config.toml
n_layer = 10
d_model = 96
n_head = 2
head_dim = 32
positions = "rope"
attn_scale = 0.187
tie_embeddings = false
lr = 0.0082
beta1 = 0.95
warmup_steps = 34
final_lr_fraction = 0.0
batch_tokens = 32768
Each number is 128 + 24 x the weight over its row's rms, rounded and kept within 0 to 255. Layers, rows and columns count from 0. The size above them is the row's rms in percent of the matrix's.

# layer 5 MLP down (transposed), 384x96, rms 0.22, rows 218-224, columns 0-95
size [113 100 115  99 115 114  99]
[[140 131 146 139 168 120 115 163 131 128 105 109 120 123 113 117 115  86 143 115 113  77 104 149 142 122 130 108 129 131 145 123 118 132 117  99 137 115 162 107 135 127 132 123 155 125 129  94 132 121  97 116 122 110 143  88 108 154 161 148 111 127 152 135 159 139 201 117 161 143 123  94 139 152  78 111 163 186  81 115 156 161 144 114  99 147 104  73 186 110 109 129 140 112 137 137]
 [160 114 167 177 130 141 154 109 160 158  70 120 141 127 117 100 126  92 102 139 105 111 135 133 112 123 139 153  94 132 149 138 153 111 171 146 126 148 104 138 154 137 124 112  95 172 139 142 142 109 118 110 123 116  84 174 119 130 152 103 139 143  81 176 127 119 139 130  70 143 101 158 117 103 158 132 167 113 170 102 144 153 107 106 142 126 130 137 107 136 161 110 138 167 115 131]
 [146  92 110 108 138 109 120 187 120 133 165 126 164 135 153 138 168 122  98 120 166  89 137 128 136 108 111 150 117  87 139 167 109 127 144 117 110 106  96 124 143 103 117 144 131 155 164 120 135 131 151 170 142 126 157 153  87 141 154  99 128 139 141 120 102 174  97 143 117 116 142 107 130 155  90 123 102 141 151 128 167 126 105 149 139 144 138  78  96 118 143 190 176 135 134 139]
 [132 120 143 130 181 172 118 122  96 134 112 117 126 107 165 115 148 118 114 137 126 137 161 126 176 144 139 144 122 112 141 138 135 109 167 129 122 135  68 152 140 108 132 114 136  68  94  84 119 116 118 136 170  87 130 156 143 129 164 106 129 128 157 130 141 125 153 128  95 128 128 137 116 152 155  79 163 141 160 136  89  96 130  78 116 130 152 184 110 103 158 126 128 159 126 123]
 [134 131 128 114 118 121 110 133  98 162 128 150 146 142 129  64 156 144 113  94 118 127 104 137 133 128 117 127 137 125 124  89 176 181 157 147 141 135  89 117  94 107 123 164 143 118 142 129 122 128 123 176 133 172 143 136 106 144 147 141 118 113 116 109 126  96 101 160  89 157 161 159 136 113 157 145 100 142 156 130 107 104 101 146 105  79 170  98  82 174  99 108 111 137 130 115]
 [136  95 138 151  82  92 115 130 148 133  95 140 130 128 143 132 112  71 117 139 104 141 116 176 123 135 114 103 138 139 170 143 113 118 162 122 130  97 137 124 124 113 194  83 119 148  81 160 142 119 137 157 140 181 146 158 117 123 132 114 116  89 101  91 156 160 122 128 150  80 126 178  89  91 129 132 112 150 123 148 136 137 110  96 120 129 136 110 158 104 134 116 106 136 146 120]
 [117  82 151 140 134 114 138 134 159 152 153 105  88 117 129 114 146 127 137 123 135 141 149 149 131 134 165 111 141 143 171 134  81 109 154 106 119 124  87 122 154 135 127 117 158 133 105 136 154 128 149 156 130 125 144 116 128 119 151  94 173  94 174 127 168 108 124  86 130 126 105  77 191 123 146 127 138 128 130 107 117 100 107 151 148 109 178 125 129 148 111  87  70  85 119 137]]
# layer 5 MLP up, 384x96, rms 0.287, rows 219-225, columns 0-95
size [119 116  95 111 114  98 101]
[[122 138 107 141 123 138 100 125 158  92  85 132 142 143 151 177  66 137 163 125 119 141 132 120  93 116 169 105 102 135  92 133 120  98 150 146  99 125 121 160  97 137 135 156 161 112 164 148 125 127 120 125 139 115 126 163 141 142 111 143 125 100 129 151 178 142 178 148 112 112 115 110 155 130 153 105 126 109 109  86 118 188 187 135 120 135  82 133 120 131 117 123 154 134  95 109]
 [136 126 122 132 103 145 128 103 107 105 146 119 124 109 162 110 143 114 179 140 126 118 145 109 108 124 136 104 147 113 110 117 137 104 184 131 165 164 112 155 133 130  94 162 102 120 125 153 173 100 119 167 135 140 141 193 182 146 105 141 144 108 126 122  75 133 130 179 137 156 118 138 141 114 110 101  84 105 143 112 147 152 151  81 134 121 110 154 123 111 129 144 101 121 165 161]
 [138 134 127 137  98 141 151 126 128 120 155 109 103 155  96 150 105 160 129 138 119 132 184 148 154 146 143  75 146 157 151 152 131 112 129 122 145 125  98 162 142 166 109 145 133 112 152 154 127 159 127 162 100 121 169 139 132 163  99 142 138 174 133 145 110 134 158 104 147 140 103  88 130 145 162 148 119 122 102 131 138 147 106 170 120 117  98  55 134 147 130 175  86 162 127 112]
 [101 126 112 137 154 115 107 139 130  90 137 150 165 115 138 132 133  98 118 112 111 128 129 130 131 154 107 108  99 107 116  93  99 179 114 160 167 126 129 143 132 125 163  50 139 122 157 130 117 135 144 125 101 114 133 113  99 126 160 104 131 151  70 140  85 162 134 135 186 127  99 138 134 136 126 130 122 114 114 181 134 151 110 137 106 150  74  80 147 106 150 114 124 142 102 143]
 [100 174 121 120 151  69 140 145 139 140 157 150 129 119 123  83 152 186  83 120 130 145  95 133 161 135 139 132 160  95 110 113 139 100 174 144 157 153 149 111 104 152 119  66 144 161 103 107 119 110 129 162 121  92 117 124  98 134 153 145 136 139 127 141 133 145 123 137 132 101 126  79 135 153 140 116 131 159 163 127 160 139 135 127 135 107 126 124  91 116 122 134 170 176 119 149]
 [143 136 123 117 159  76  99 134  89 133 126 133 148 127 126 114 100 146 102 141 136 129 169 146 114  98 124 142 103 158  84 121 146 171 114 125 152 131 130 132 139 100 134 148 167  99 122  95 133 158 146  70 159 132 147 119 131 207 124 124 119 137 144 129  92 128 130  95 138 131 107 193 126 130  90 129 126  71  93 129 130 123 149 136 120 166 151 103 107 144 153  99 131 137 113 123]
 [118 113 165 107 117 115  94 107 107 145 181 154 143 130 138 128 117 128 159 142 133 122 116 135 149 136  73 122 164 129 128  98 143 128 153 142  98 154 147 142 176 170 129 103  91 119 153  96  64 157 150 131 151 117 107 110 164 132 146 113  93 124 126 119 140 108 149 114 124 115 101 162 129 138  70 161 119 170 108 106 125 129 156 120 133 169 139  97 112 142 182 111 151 128 115 116]]